python train.py --n_layer=14 --d_model=320 --n_head=10 --n_kv_head=2 --head_dim=32 --d_mlp=832 --vocab_size=12218 --activation="geglu" --norm="rmsnorm" --norm_place="pre" --norm_eps=1e-06 --positions="rope" --rope_base=10000.0 --rope_fraction=1.0 --qk_norm=false --attn_scale=0.177 --bias="none" --tie_embeddings=false --parallel_block=false --init="orth" --init_std_qkv=0.0323 --init_std_o=0.00611 --init_std_up=0.0323 --init_std_down=0.00611 --optimizer="adamw" --lr=0.00114 --beta1=0.9 --beta2=0.95 --weight_decay=0.11 --lr_head=0.00765 --grad_clip=2.0 --warmup_steps=232 --schedule="wsd" --decay_fraction=0.742 --decay_shape="linear" --final_lr_fraction=0.1 --batch_tokens=65536 --seq_len=512 --doc_mask=true --train_tokens=438100000 --steps=6685 --dataset="wikipedia_en"
Each number is 128 + 24 x the weight over its row's rms, rounded and kept within 0 to 255. Layers, rows and columns count from 0. The size above them is the row's rms in percent of the matrix's.

# layer 11 MLP down (transposed), 832x320, rms 0.0401, rows 202-216, columns 0-159
size [ 94  89 110  90 104 100 111  98  98 103  95 104 107 101 100]
[[116 110 137 161  97 142 121 123 119 115 118 172 130 137 128 118 146 114 147 139 123 118 113  93 102 134 122 135 148 160 141 145 138 129 139 146 117 240 104 129 123 134 121 108 103 165  98 153 121 127 139 111 123 139 127 130 115 165 132  99 151 126  98 115 155 130 138 137 105 111 192 101  90 136 133 120 125 149 139  91 132 123 126 143 109 109 152 139 158 156 139 138 127 122 153 125 160 159 123 164 149 168  99  99  91 117 143 134 120 151 121  84 112 178 173 104 110 158 145 137 122 114 126 120 135 167 139 139 144 120 102 126 139 118 114 151 131  94 111 135 135 156 104 116 188 121 165 128 105 192 132 117 123 127 154 103 117 113  97 173]
 [112 163 106 134 112 121 144 114 117 106 138 152 138 134 123 177 105 111 130 125 138 158 153 153 112 141  91 144 158 133 110 111 139 132 192 118 167  83 116 131 134 100 123  90 146 167 126 130 123 132 149 137  95  74 132 114 137 102 122 161 157 153 168 124 122 141 125 130 113 107 102 141 150 110 163 112 159 129 102 136  99 110 112 127 128 101  68 124 103 118 152 111 138 113 145 113  89 168 189 148 139 112 149 172 158 137 121 129 137 136 125  78 118 107  95 119 109  65 132 157 137 107 126  85 101 130 120 156 140 111 118 152 146 136 117  81 117 158 128  93 158 142 130  65 169 159 152 111 139 120 166  90 133 180 166 136 106 154 154 141]
 [ 99 118 110 159 115 127 115 128 125 149 142 151 167 109  86 175 137 104 127 140 135 143 175  88 112 152 163 169 117 111 131 215  95  98 167  89 133 150 119  93 153 162 131 137 133 136 130  67 148 142 120 131 139 118 135 117 152 103 194 150  89 126 133 141 132 123 151 123 100 112 115 155 114 157 159 125 109 143 108 146 121 102 182 148 167 139 122 131 113 125 145 144 124 100  98  92 175 137 173  90 134 148  99 139 150 136 142 114 134  92 134  83 103 112 148 148 159 137 136 112 123  96 143 144 114 100 172 110 139 138 187 131 163 116 126 114 168 121 135 155 103 134 107 135 110  92 166  97  95 132 134 118 146 138 109 122 140 107 108 161]
 [132  91 159 113  88 135 157 141 159 151 143 111 121 129 114 103 123 132 118 139 132 116  67 119 138 152 125 151 179 102 136 127 133 183 140 154 109 187 128 168 139 168 122 109 172  91 171  80 135  93 152 142 118 100  79 149 114 160  82 146  91 134 128 102 102 137 155 112  97 133 179 128 112 167 124 144 155 135 134 119 173 125 128 148 118 151 158 137 182 140 157 106 124 120 175 112 119 135 159 103 123 148 115  86 132 130 122 134 123 138 142 152 105 166  98 134 130 168  78 126 114 119  74 121 179 146 137 158 121 148 122 108 110 111 151 132 146 134 145  93 129 108 140 111 102 103 107 112  71 150 119 118 125 143 110 119 127 163 168 113]
 [188 137 153 162 166 154 179 101 119 127  91 133 157 115 141 131 144 113 116 189 111 115 136 134 103 171 132 128 119 105 127 131 108 131 102 169 115  65 143 115  99  93 129 132  93 199 140 141  75 166 102 139 136 108 144 128 111 139 138 149  84 122 140 146 124 123 127 101 104 150  49 105 129 114 144 150 108  92 153 105 135 121 110 135 115 122  97 107 142 136  94 150 139 101 148 115 118 120 134  44 116 109  97 196 150 110 103 123 144 130 137 114 127 139 132 172 125 123 130 147 114 148 128  82 112 113 167 110 166  72 140 146 148 136 182 118 127 161 113 149 118 135  91 129 125 116 134 128 113 151  96 149 119 132 125 124 166 103 163 117]
 [121 123 152 117 116 100 130 103 133 110 107 144 136 125 119 139 131 120 128 124 138  91 140  98 164 129 116 148 123 142 146 172 166 139 117 105 124 158 120 165 171  73 141 134 107 113 155 154 151 131 135 117 142 145 156 131 149 106 150 118 138 130 138 126 142 152 153 125  99 120 128 132 185 105 162 150 137 113  89 116 122 139 129  92 104 148 133 158 151 126 110 131 131 134  97 158  94 141 127 175 131 152  75 132 111 126 166 161 155  99 114 146 113 128 101 167 125 114 127 164 151  67 154 149  96  95 143  82 109 149 107 130 153 115 160 125 136 118 144 145 105 135 126 145 172 140 142 156 142 124  90 147 110  96 132 122 146 126 164 108]
 [144 173 127 138 142 132  94 152 174 159 144 150 151 102 112 118 112 151 136 146 144 121 145 146 111 163 115 129  90 143 115 117 150  91 116  85 123 125 105 149 123 113  97  93 127 186 141 133 112 139 137 181 150 144 167 115 154 133 115  98 178 153  99 116 140 111 107 125 160 187 112  82 114 125 107 121 129 130  97 146 118 130 178 136 153 101 159 150 153 128 150  95 160 143 142  93 107 176 128  99 131 139 137 106 162 110 136 150 131 121 132  93 112 120 125 139 105 127 155 141 112 107 119 148 129 102 101 167 109 124  89 101 100 135 116 133 124 137 121  79 112 157 110 141 101  90 129 114 143 122 157 127 176 151 115 119 120 124 161 144]
 [111 115 108  94 101 138 118 115 121 132 130 104 121 130 166  93 166 131 107 136 163 140 130 115 126 142 141  92 123 119  99 111 161 105 119 120 126  84 162  83 128 109 102 151 142 145  88 140 144 130 138 111 128 151 125 155 103 121 140 165 133 114  98  75 128 140 129 129 137 110 104 124  78 103 144 100 142 130 114 124 146 114 126 115 139  79 100 143 123 132 176 114 104 108  91  99  96 123 106 133 129 121 104 112 138 118 119 125 114 146  94  92 136  88 167 104 122 142 121 145 108 122 155 117 178 105 129 124 130 124  92 133 121 153 165 143 123 113 153 141 104 101 117 200 171 136 143 112 112 141 121 139 166 107 108 122 166  92 105 170]
 [150 117 152 121 131 105 103 128 145 120  99 147  80  91 192  92 165 151 131 151 165  99 142 156  91 113 124 143 128 104 135 115 154 120 143 122 144 132 109 155 160 147 136 147  94 181 153 148 106 164 110 108 121 122 118 138 156 129 124 143 103 127 110 171 101 114 125 134 140 116 111 121 100 151 119 118 118 179 137 141 126 165 121 160 120 165 130 115 126 138 164 146 137  82 150 125 167 153 120 175 137  93 118 154 115 182 136 128 134 128 134 127 117 140 151 131 143 146 170 123 178 135 153 108 130 103 107 136 110 143 135 154 104 141 121  96 130 152 164 172 140  98 126 109 112 132  88 135 103 129 106 154 117 102  93 146 117 124 151 122]
 [161 147 178 130 114 122  88 166 167  97 162 195 134 158 131 130 139 118 159  68  93 119 134 111 138 136 109  83 128 110 108 122 130 136 158 115 141 122 111 146 145 136 126 120 138 185 136 105 133 136 157 150 115  96 159  79  96 148 125 158 124 107 140 104 127 135  95 128  89 142 207  81 119 147 114 129 102 140 126 150 137 139 131 134 118 102 157 117  86  80  90 123 143 128  81 102 132 159 117 241 122 141 121 149 110 137 122 117 153 151 119 163 161 136 157 111 115 124  94 156  96 113 160 168 155 122 110 138 119 135 145 100 144 168 112 111 108 115 153 144 127  94  84 128 132 134 101 126 150 143 112 147 107  97 110 106  93 102 112 177]
 [109 130 168  98 104  84 105 115  31 108 121 129 111 155 110 169 123 116 139 127 119 132 119 131  95 142 119 114 115 103 128 138 143 144 140 148 142 169 153  97 123 149 126  95 108 148 137 131 126 139  80 155 107 140 171 118 166 107 147 139 111 124 107  86 148  85 136 140 100 124 181  97 136 114 145  87 146 101  87 140  95 118  97 132 114 115  92 116 132 135  97  94 140 164 100 154 169 129 116 149 122 118  86 154 137 139 137 134 100 131 118 123 128 196  92 146 148 118  86 164 104 119 163 123 127 100 119 134 159 150 123 135  86 120 111 130 175 156 130  96 126 176 121 120 133 155 123  87 116 121 121 145  81 143 126 154 130 116  87 122]
 [101  80 124 112 163  80  96 147 122 133 132 140 118  94 110 123 135 125 185  85  71 107 117 144  99 148 183 132 158 104 123 124 157 149 101 132 132 130 137  39 115  91 109 117 119 112 100 109 124  76 125 116 145 129 151 131 149 100 144 146 103 121 134 116 119 157 162 124 127 137 175 160 147  63 154 115 117 119 121 139 142 108 121 141  97 144 125  98 147 158 110 114 134 130 128 135 113 112 138 151 113 141 129 142 167 143 134 103 101 119 135 117 151 148 131 174 120  96 144  57 138 122 124  65 149 200 113 137  92 120 111 132 122 139 169 119  93 116 116 116 124 124 154 126 102 136 122 139 110 119 175 127 157 146 158 162 124 144 144  74]
 [149 132 179 159 135 110 158 147 122 144 158 139 182  96  97 130 106  65 136 136 138 127 122 173 162 137 161 147 130 131 143 119 137 126 166 141  99 105 143 109 122 114 127 131 102  89 129 105 133 135 129 120 109 109 144 164 183  88 176 103 113 152 177 143 135 141 141 118 109 156 100  94  77  83 164 144 107 146  90 133 146 155 165 141 129  65 118 172 121 131  79 107 133 102 159 132 142 130 118 115  86 118 127 163  98 149 134 130 135 159 124 101 102 112 124 169 131 149 138 138 132 110 151 119 147 146 146 140 125 125 135 153 157 121  99 123 105 165  99  93 159 102 101 177 122 190 105 133 123 139 100 117 138  63  81 167 144 118 142 165]
 [ 82 116  90 103  96 103 167 125  95 134 111 125 111 128 142 110 143 153 128 109  34 158 145 125 149 133 104 153 149 128 117  96 143  75 126 112 139 122 135 137 125 131 157 104 106 136 146 152 150 135  98 113 113 148 123 111 126 163 136 157  98 130 117 119 126 174  91 127 145 157 255 115 148 155 107 128 132 160 134 114 110 124 122 113 116 146 100 111 109 141  91 166 125 146 132 126 118  94 139 209 168 122  82 122 115 149  90  97 116 106 154 127 151  67 166 122 122 110 138 146 128 136 132 106 131 140 153  95 125 116 127 107 116 149 162 125 115 124 116 117 146 129 137 148 134 117  99 127 152 125 160  78 112  99 134 117 172  84 128  37]
 [121 166 163  85 122 108 132 125 128 103 129 135 118 126 148 158 159 120 121 135 163 119 112 148  72 154  81  82 157 124 118 162 110 102 168 112 130 100 139 153 157 129 104 119 111  89 111 149 118 144 138 119 141 164 149 135 140  88 130 109 108 141 103  75 122 135 117 171 136 128 123 125 127 169  77 148 131 152 109 182  92 122 163  95 181 138 130 182 132 101 129  94 155 131 145 128 113 123 160 126 119 130 109 139 154 137  90  91 128 110 148  83 131 126 158 112 126 117 169 140 142 112 169 125 137 181 154 106 134 122 116 123 113 144 113 137  90 115 131  89  93 127 136  94 144 134 153 143 175 144 141 128 106 144  96  86  58 154 100 102]]
# layer 11 MLP gate, 832x320, rms 0.0468, rows 203-216, columns 0-159
size [ 81 102  85 103 101 116  94 102 103  96 102 107  97  96]
[[142  91  93 157 127 179 117 114 136 167  90  83 122 101 133 229 165 142 112  83 145 155 112 112 140 156 105 113  92 149 121 145 152 168  92 152 149 123 122 137 118 161 150 121 131 126  80 145 179 142  93 108 129 154 151 139 122 128 102 120 155 146 138 110 108  98  67 131 118 111 130 116 115 157 142  99 121 125 129 142 175 122 127 108 149 151 119 121 180 148 139 105 115 137 146 156 108 101 109 140 137 109 117 141  93 135  89 127 144 130 140 133 156 109 113 126 155 166 159 146 138 171 119 124 146  91 112 151 152 106  93 125  90 121 185 103 157 113 168 129 120 140 123 162 116  99 120  98 154 148 186 114 134 114 132  90 161 101 166 109]
 [121 138  74 151 151 124 102 129  85 107 156 136 101 122 167 140 147 106 139 120 120 149 118  84 103  80 134 123 156 100 110 147 132 154 152 159 163 145 125 148 111 106  74 154 173 125 133 139 100 132 124 112 133  96 129  95 103 152 150 148 100 113 159 126 107  95  98 135 135 100 186 154 137 126 168  97 146 166 102 153 112 126 115 147  88 120 129 107 105 145 161 111 158  95 136 122 157 175 113 137 139 160 146 132  92  82 143 158 149 148 128 144 157  75 152 121 131 135 130 131 126 112 116 158 149  91 138 105 161  78 135  65 114 109 133 113 134 151 129 109 171 116 135 130 142  79 137 133 118 151 121 114 126 113 133  91 126 164  76 109]
 [125 158 127 159 153 127 105 101  76 152 120 101 171 100 168 129 120 151 112 164 128 108 129 163 152 174 151 158 121 142 116 111  91 123 160 143 124 131  86 125 171 117  90  68 211 126 105 158 101 107 113 169 144 135 120 125 131 172 131 137 145 143 136 104 139 121 126  83 126 153 125 124  68 111  86 126 143 136 125 120 107 144  95 101  74 120 144 136  99 136 114 106 138 159 170 137 127  97 180 136 138 136 112  94 122 108 139 119 151 106 151 112 128 128 153 119 101 132 128 133 154 139 116 133 107  86  91 131 120 136 116 189 135 104 158  77 137 147 139 135 108 120 115 143 130  97 152 110 170 139 144 165 104 133 121 134  97 156 173 113]
 [143  99 153 137 115  98 178 134  82 133 100 114 122 115 122 151 121 125 133 130 121 103  90  98 117 132 102  80 152  98 134 136 111 127  94 138 112 110 144  72 123  83 103 120  97 116 132 146 124 160 104 131 129 109 184  76  83 149  90  75 109 163 113 151 112 145 113 120 118 106 137 160 126 139 127 128 137 146 148 179 127 135 130 132  99 115 125 146 164 121 127 137 137 134 148 102 134 129 134 151 113 164 134 138 130 131 109 153 171 149 143 127 103 151 120 175 127 131 133 129 113 136 110 159 127 181 142 167 114  83 145 111 134 136 148 149 134 141 172 129 155 134 108 116 130 138 108 108 161 136  90  76 154 136 153 145 183 116 111 122]
 [100 105 135 128 107 130  81 149 119  77 157 121 130 144 140 117 130  98 114 131 142 136 117 168 180  82 154 143 118 132  97 110 154 120 138 130 116 141 154 134 162 152 115 135 111 142 129 127 102 105 169 130 137 130 151 148  93 169 114 123 130 142 108  76 151 138 102  95 126 117 173 121 137 139 146 144 105 170 142 119 148 103 164  99  75 169 104 156 120 129 174 144  89 146 139 114 112 112 127 135 172 149 134  95 127 110 121 170 156 124 126  89 161 135  95 137 145 138 135 174 143 137 112 142 135 132 163 121 105 103 103 117 146  96 129 126 116 117 135 114  91 138 105 127 114 123 129 107 111 112 180 146 145 124 118 133 176 116 129 126]
 [ 96 127 111 135 120 143 168 123 111 112 139 179 133 106 163 153  89 117 106 114 120 189 102  60 173  66  69 147 145 127 107 108 140 120 124 149 114 180 168 122 139 113 100 145 153 131 160 127 111 109 129 135 127 145  90 113 113 160 189 113 191 181 120 117 119 176 112 127 148 141 147 155 116  98 124 124 144 149 131 131 175 132 139 152 116  87 126  66 118 171 133  98 104 162 134 119 125 132  85 175  99 120 159 139 119 141 145 121 153 128 141 155 123 101 136 132 105 145 105 106 126 126 118 109 106 129 126 143 140 117 120 153 136 115 127  83 145 105 152  77 115 144 125 124 142 116 116 125 160 107  94 170 132 126 171 105 119 153 126 100]
 [123 111  80  98 105 130 113 115 139 115 175 126 117 122 115 180 111 114 143 137 110 118 141 163  99 110  95 120  95 121 129 108 132 134 106 111 125 134 153 118 145  97 126 114 179  79 132 150 113 109 132 142 135 143 119 153 102  96 122 129 156 133 161 171  98 109  92 125 140 150 127 115 135 116 141 126 129 112 165 129 157 130 150 130  78  70 162 108 172 109 108 164 173 134 121 119 149 148 116  89 107 126 173 176 169 152 135 121 111 130 140 137 114 158 173 116 155 136 132 116 102 153 104  93  99 157 120 106 118 151 167 127 131  93 129 146 139 158 120 134 124 147 157 137 127 134 114 168  98 130 141 113  93 137 125 136 117 169  80 142]
 [134 148 132 138  93 136  99 125 151 142 116 120 102 131 130 151  99 106 104 112  89 161 101 124 136  82 127 111 117 137 130 134 137 154 137 156 156 132 133 180 147 107 128 136 117 124 134 171 146 130 132 142 144 132 132 140 150 101 149 127 140 122 181 151  91 104 112 144 120 138 109 144 164 159 148 120 183 140 161  93 147 126  82 111 103 105 151  93 118 147  78 115 164 127 120 138 101 144  99 126 102 195 119 112 110 142 119 120 135 141 172  80  96 141  53 110 143 166 132 143 130 135  92 111  89 130 138 154 124 133 103 143 135 131 133 127 159 171  88  99 128 153 151 122 116 149 125 105 137 156 106 132 121  98 143 139 128 149 128 182]
 [154 127 139 145 155 140 112 126 104 128 173 123 136 126 124 130 142 146 144 144 147 145 123 102 153 112 132 133 175 163 124 126 135 119 125 165 125 124 137 133 132 126  85 151 142 157 144 138 119 101 150 137 119 118 133 128 127 117 110 102 129 136 140 154 135 165 147 143 160 123 123 149 122 179 114 167 140 120 138 107 115 114 140 134 115 134 175 119 141 120 114 129 102 166 113 132 166 105 111 105 106 100 130 124 114  84 155 121 123 142 162 111  75 127 142 110 162 125  93 140 115 178 136 110 113 130 139 160 142  89  98 154 125 117 128  85 139 149 125  74 140 142 141 108 141 154 174 138  98 125 124 171 143 214 164 132 119 164 116  99]
 [115 132 115 136 107 127 128 115 104 108 117 158 133 113 134 101 153 142 123 132  99 121 126 128 142 122 147 104 140 132 133  92 104 138 152 157 158 129 142 152  91 157  96 113 140  59 139 117 100 137 106 123 143 111 150 132 100 133 124 134  75 114  99 135 152 130  95 107  92 142 124 112 101 138 157 144 124 150 155 192 115 125 111 119 106  90 119 116  91 155 134 142 136 133  76 111 136 106 156 149 118 175 127 144 114 178 106  78 129 142 157 157 140 119 166 129 127 152  81 143 149 151 101 133 137  59 160 118 131 126 145 150  90 142 126 115 129 141 160  81 114 136 120  91 128 131 159 108 128 121 141 160 158 116 163 147 147 125 145 132]
 [108 144 128  83 111 136 113 133 154 145 143  86  66 185  98 130 142  90 147 149 146 102 129 134 116 136 138 135 126  95 146  69 155 134 139 155 176 160 133 113 123 128 122 130 141 168 145 153 152 139 174 139 142 132 151 175  89  75 149 139 154 143  87 113 152 167 134 155 129 128 142 120 164 127 155 147 168 102 167 140 138 120 129 131  92 125 157 161 139 128 147  97 108 135 121  96 147 129 161 150 118 134 102 124 107 169 154 172  98 110 146 133 124 146 100 108 133 132 178 108 117 136 155 106 113 154 108 140 135 156 158 178  45 151 118 125 170 129 121 129  93 114 141 120 137 113 131 156 148 155 135 144 118 123 106 118  71 168 146 139]
 [ 92 112 153 157 122 155 134 130  70  98  99 150 146  93 132 137  93 118 102  63 175 150 103 149 119  88 133 119 130 121 159 103 144 125 116 144 144 141 112 111 148 110 123  76 113 135 139 154 158 135 107 114 136 126 115 114 111 159 146 147  91 125 133 148 136 101 127 100 146 134 144 152 113 133 151 122 123 137 106 130 134 141  61 113 138 137 108 124 103 137 132 133 110 126  84 169 130 166 122 163 107 111 136 194  96 123 157 122 160 107 119 129 120  88 145 130 109  85 125 147 124 156 142 123 134 148 138 132 176 131  84 119 110 183 130 133 139 156 117 117 146  70 108  86 100 152 135  97 153 107 131 155 116 120 122 171 115 105 107 131]
 [185 122 162 120  93 117 139 124 142 140  98 124 108 150 141  96 167  75  98 137 151  96 164 164  84 124  97 128 165 111 130 119 172 147 150 119 109 164 152 168 149 127 138  91 144  87 159  87 149 142  96 143  90 130 162 141 124 156 127 116 157 161 137 128 142 120 184 158  83 113 121 115 140 123 164  95 116 156  90 156 129 117 167 112 163 134 102 131 147  96 129 117 155 105 130  88 160 142 113 136 145 130 115 124  95  99 133 120 133 129 102 147 133 131 117 140  72  75 118 189 182 132 149  76 135 118 138 172 142 146 138 143 121 161 110 127 148  99  82 141 102 136 110 100 165  81 128 111 122 153 141 113  86  80 124  57 121 150  89 121]
 [141 135 153 132  98 104 100 166 105 129 181 146 124 127 188 131 127  89 111 117 155 154 119 126 127 151  92 146 149 152 109 113 135 139 139 126 102 108 109 119 106 122 126 133 149 146 129 106  95  98 168 152 134 151 125 145 111 139 101 170 138 141 117 101  93 106  93 122 141 164 142 129 120  77 180 124 100 112 143 138 105 150 157 168 116 139 180  91 164 133 125 132 161 132 151 127  49 126 105 144  83 123 115 119 102 110 126 110 124 136 145  91 127 116 117 104 132 127 103 119 111 150 132 122 133 107 146  93 106 122 117  86 126 158 147 162 140 127 100  65  88 127  87 134 141  89 132 120 122 126 192 120 167 170 121 149 129 131 156 104]]
# layer 11 MLP up, 832x320, rms 0.048, rows 203-216, columns 0-159
size [ 88 114  93 108 100 118  95  97 102  94 101 110 105  99]
[[ 90 130 201 114 131 129 131 133 106 139 146 151 119 172 135 110  98 128 135 130 143  99 101 110 129 130 117  99 126  89  97 101 108 121 138 126 115 139 152 177 155 132 164 146 133 134 116 117 135 105 127 127 131 125 153 141 111 121  88 165 106 121  87 100 123 136 152 124 190 132 128 125  72 140  90  94 139 172 122 164 166  98 124 140 125 118 143 142 125 145 165 187 103 106  79 161  94 169 154 132 126  88 163 122  96 148 110 142 118 125 130 181  93 150 120 165 135 160 147 148  96 124 155 114 170 144 154  99 141  95 145  95 194  96 107 148 101  97 119 137 122 141  94 166 192 158 132 133 131 140 174 132 136 143  99 117  94 151 174 122]
 [106 110 120 171 165 130  96 153 131 153 186  92 142 102 136 108 113 129 131 145 114 114 128 102 113 103 153 174 120  79 138 163 148 154 124  96 142 141 147 108 140 135  72 161 135 144 116 105 104 134 150 120 143 116 112 163 151 142 169 124  84 112 142 173 126 116 122 124 115 121 162 136 105 113 127 106 130 104 121 138 115 149 177 120 101 141  65 135 154 153 141 139 108  84 133 162 162 171 153 138 153 137 125  98 118 148 111 128 149 115 127 105 136  99 163 180 131 126 133 152 117  67 152 154 120 119 117 126 111 110 167 119 120 145 165 142 157  91 154 141  99 159  98 179 129 128 122  93  98 110 103 131 136 137 154 147 142 127 101 121]
 [137 128 133 160 143  87 137 103 140 130  93 112 119 144 132 156  98 116 146  76 151 143 170 104 133 100 101 122 101 132 154 136 167 145 135 129 143 156 124 131 135 115 145 134 175 137 141 126 133 129 146 130 109 144 121 100 131 157 121 144  84  86  91 120  87 131  71 105 118 173  94 122  86 129 126 103 108 102 128 125 119 109 131 147 111 145 131 146 136 150 103  92  98 146 146 133 119 101 116 108 132 120 118  86 120 123 119 124 108 134 123 125  82 114 174  66 155 182 143 148 124 161 133  67 124 108 127 163 131 156 102 139  82 107 126 124 139 138 141 142  89 103 134 157 150 151 103 103 136 150 153 132 132 151 120 107 124  93 149 171]
 [151  88 139 180 106  94 136 100 116 156  86  57 135 107 148 141 105 124 129 136 113 163  83 130  90 125 117  86 138 117 145  97 120 156  96 146 109 132 132 122  98 121 127  70 120 130 191 145 153 112 130 110 151  96 143 102 123 159 116 103 106 151 120 163 173 174 172 125  97 152 155 147 125 108 118 111 126 141 110 151 105 116 147  89 129 112 177 120 133 114 172 121 135 134 130 146  89 118 159 132 127 171 129 125 106  75 103 123 155  93  96 118 108 128 161 158 104 118 142 133 112  69 120 154 153 125 166 141 111 138 110 128 121 126 199 110 110 120 156 147 141 107 134 115 158 117 156  92 121 136 127 119 122 106 132 129 121 124 122 114]
 [125 112  99 132 153 121 134 128 112 140  60 147 110 116 150 106 156 137 134 104 187 104  87 154 119 126 167 127 114 100 131 126  96 122 132 114 152 150  96 146 143 138 103 141 165 136  99 134 162  79 113 162 178  86 102 113 157 122 154 121 134 143 102 148 120 132  94 114 155 150 124 122 118 107 120 158 133 102 123 138 142 129 120 105 102 115 135 130 122 127 102 145 145 124 131 176  98 151 136 163 147 125 131 164 152 107 140 136 153  81  98 126 138 122 106 101 136  95 120 142 117  97 149  96 105 162 141 129  89 108 151 143 144 183 197 122 160  92 124 196 111 128 109 105  80  89  98 112 117 117 166 132 132 132 118 147  98 121 106 104]
 [136 155 145 121  92 101 160 104  85 126 114 147 117 101 138 124 120 155 133 129 170 122 116  77 122 145 103 150 122  77 134 124 137 146 171 123 140 128 151 145 147 178  98  89 138 149 146 135 122 135 106  96 126  69 129 120 146 149 135 101 171 123 144 167  88  84 117 148 143 138 137 149  83  94 104 114 104 142 132  93  92  81  96 119 149 143 111 130 143 133 149 152  83 133 121 106 154 141 131 156 136  41 112 101 176 125 146 122 146 124  83 116 116 103 131 148 140 143 112  54 103 100 121 148 144 162 125 165 120 125  92 101 119 123 114  87 178 140 166 158 109 124 134 171 148  85 114 128 124 117 144 119 182 112 124 106  76 112 134 108]
 [127 159 173  98 165 121 131 143 124 152  88 133 112 117 144 117 135 137 149 151 165 106 121 134 100 142 166 167 104 132 105 124  91 163 117 122 113 110 118 126 126  78 142  78 128 123  99 140 160 120  86 102 144 128 119 163 148 143 121 122 137  83  95 119  71 158 103 126 148 151 131 132  99 113 127 130 144 110 136 147 115 161 129 117 161 153 110 131  92  86 122 144 112 137 142 158 156 111 110  95  97 122 102 180 144 149 103 176  88 164 131 115 133 110  75 107 132 134 140 144 145 167  94 184 172 106 129 114 141 120  95  89  98 117 120 154 118 124 139 139 148 134 155 177 116 129  94 173 115 143 123 117  72 164 110 121 149  89 118 114]
 [131 127 147  89 128 137 130 180 147 167 118 142 104 180 140  83 153 127 155 124 101 119 165 179 148 111 132 124  96 164 124 137 115 138 125 166  91 122 115  95 116 108 145 117 101 109 115  57  99 139 139 130 143 121 129 147 129 101 128 170 135 148 101 139 112 140 101 152 121 148 113 138 103  93 118 147 139 136 108 145 140 159 125 108 104 147 136 182 127 161 119  60 153 159 117 126 116 131 133 122 170 167  90 114 102 106  95 107 157 119 146 103 136 110 128 130 111 111 109 121 175 120 130 121 108 125 109 166 153 104 177 145 153 157 151 117 145 124 144 155 149 136 120 137  82 130 150  89 125  85 184  91 134  98 120 124 155 143 107 111]
 [100 125 118  77 119 145 119 118 165 125 117 144  90 200 137 152 151  79 158 121 129  92 148  83 105 144 131 137  90 106  99 140 118 128  61 125 108 140  87 106 114 125 158 161 118 139 123 140 129 181 159 119 171 133 147 124  76 125 130 148 153 126 157 123  99 126 129 111  95 130 128  79 113 167 143 109 144 160 104 101 142 100 150 152 125 115 114 175 143  94 148  91 103 138 153 113 106  89 136 140 148 186 135 114 142 112 133 133 152 109 141 109 103  89 138 149  99 148 144  91 154 122 126 106 111 134 101 143 138 131 139 151 117 121 145 114 128 111 150 140 124 141 156 162 108 115 127 134 162 110 147 116 165 119 125 111 182 142 138 115]
 [155 146 108 154 117  82 146 155 137  67 109 132  92 106 141 157  77 140 127 143 123 154 174  84 127 127 153 107 134 113  94 117 155 120 140 129 157 111 135 114 140 119 155 108 145 143  98 121 141 166 141 154  97 120 130 136  99  90 105 169  82 135 103 161 131 138 102 136  89 120  98 156 165 108 138 126 124 117 135 157 130 165 143 140 109 159 128 121 175 131  86 108 151 128 107 113 140 143 122  85 115 136 111 148 109 126 102 131 121 169 122 120 109 156 136 171 122 124 139 158 101 101 129 151 109 118 116  93 142 125 183 165 169 118  97 109 125 148 141 150 124 170 150 148 159 150  85 128 164  90 183 131 154 134 126 118 117 122 171 115]
 [127  88 133 100 144 156 121  98 107 114 150 150 112 147 142 150 130 131 111 108 126  96 126 134 120 144 164 154 103 111 132 133 128 105 124 140 145 113 132  69 151 118 117 139 195  90 109 122 135 109 135 153 149 122 153 139 130  84 155 114 162 147 151  85 111 146 109 160 188 159 131 117 110 108 185 151  96 124 148 100 100 152 107 115 113 121 130  79  89 115 128  88 135 164 174 128 123 127  89 140  95 175 130 148 101 221 110 128  83 105 121  89  97  89 159 147 140 127 158 215 130 133 118 113 107 127  88 125 143 132 116  87 140 129 117 142 116 154 125 136 103 104 155 148 116 100 142 144 138 128 115 104 126 136 131 122 150 125 132  71]
 [125 118 205 100 116 102 136 158 186 128 142  81 166 138 119 117 126 138 135 132 142 142 144 133 124 103 135  87 179 118 148 125 137 100  95 121 102 105 121 114  91 106 138 166 146 116 164  98 115 173 126 148 125  90 115 134 133 141 141 104 105 104 129 170 120 148 160 105 128 117 136 150 103 114 135 108 117 114 168 104 115 146 125 143 123 154 110 145 118 116  83 118 117  97 141 188 144 126 111 134  89 162 127 133 134 156 155 127 156 135 130 115 110 141 123 126 139  98 136 136 122 159 150 143 169 150 149 113 115 122 121 145 122 135 132 106 102 116 118 143 130  96 136 123  92 134 124 142 155  77 123 128  86 155 101  98 127 157 168 129]
 [103 128 101 116  76 157 145 115 146 133 159 128 117 129  99 145  95 128 132 101 127 157 126 127 129 119 175 155 138 146  88 107 176 130 136 105 175 121 103 146 116 137 105 129 100 136 111 153  90 101 163 139  95 146 146  94 144 150 151 135 134 149 134 126 117 153 104 151 143 133 121 146 133 131 114 137 174 154  98 125 132 141 109 142 141 146 123 140 105 110 116 129 113 120 113 126 147 133 157 151 153  99 108  91 115 153 130 153 134 138 121 107 121 113 150  93 147 134  88 114  67  93 161 135 116 135 137 112 145 123  80 104  91 108 144 168 107 114 131 141 160 129 149 144 157 113 150 142 131  96 166 132 118 154 169 133 156  97 131  94]
 [127 109 190 105 152 138 140 122 147 108 113 182 130 163 128 125 157 135 142 107 131 114 154 139 134 135 104  99 126 157 125 149 181 111 157 111 123  77 145 120 145 117 155  75 157  89 106 119 165 119 145 146 100 110 164 139 122 126  93 147 120 112 147  84 193 140 156 182 114 140 114 152 167 113 170  99 134 126 148 138 141 103 144  98 102 134 168 104 133 129 177  83 140  72  98 104 107 117 128 156 155 137 126 129 141 140 155  93 100 156 131 115 120 140 133 154 143 138 163 183 170  93 139  66 138 167 136 150 128 100 121 123 119 192 105 165 118 120 101 119 131 156 152 118 156 120 105 141 149 146 137 138 148  92 126 129 144 163 106 111]]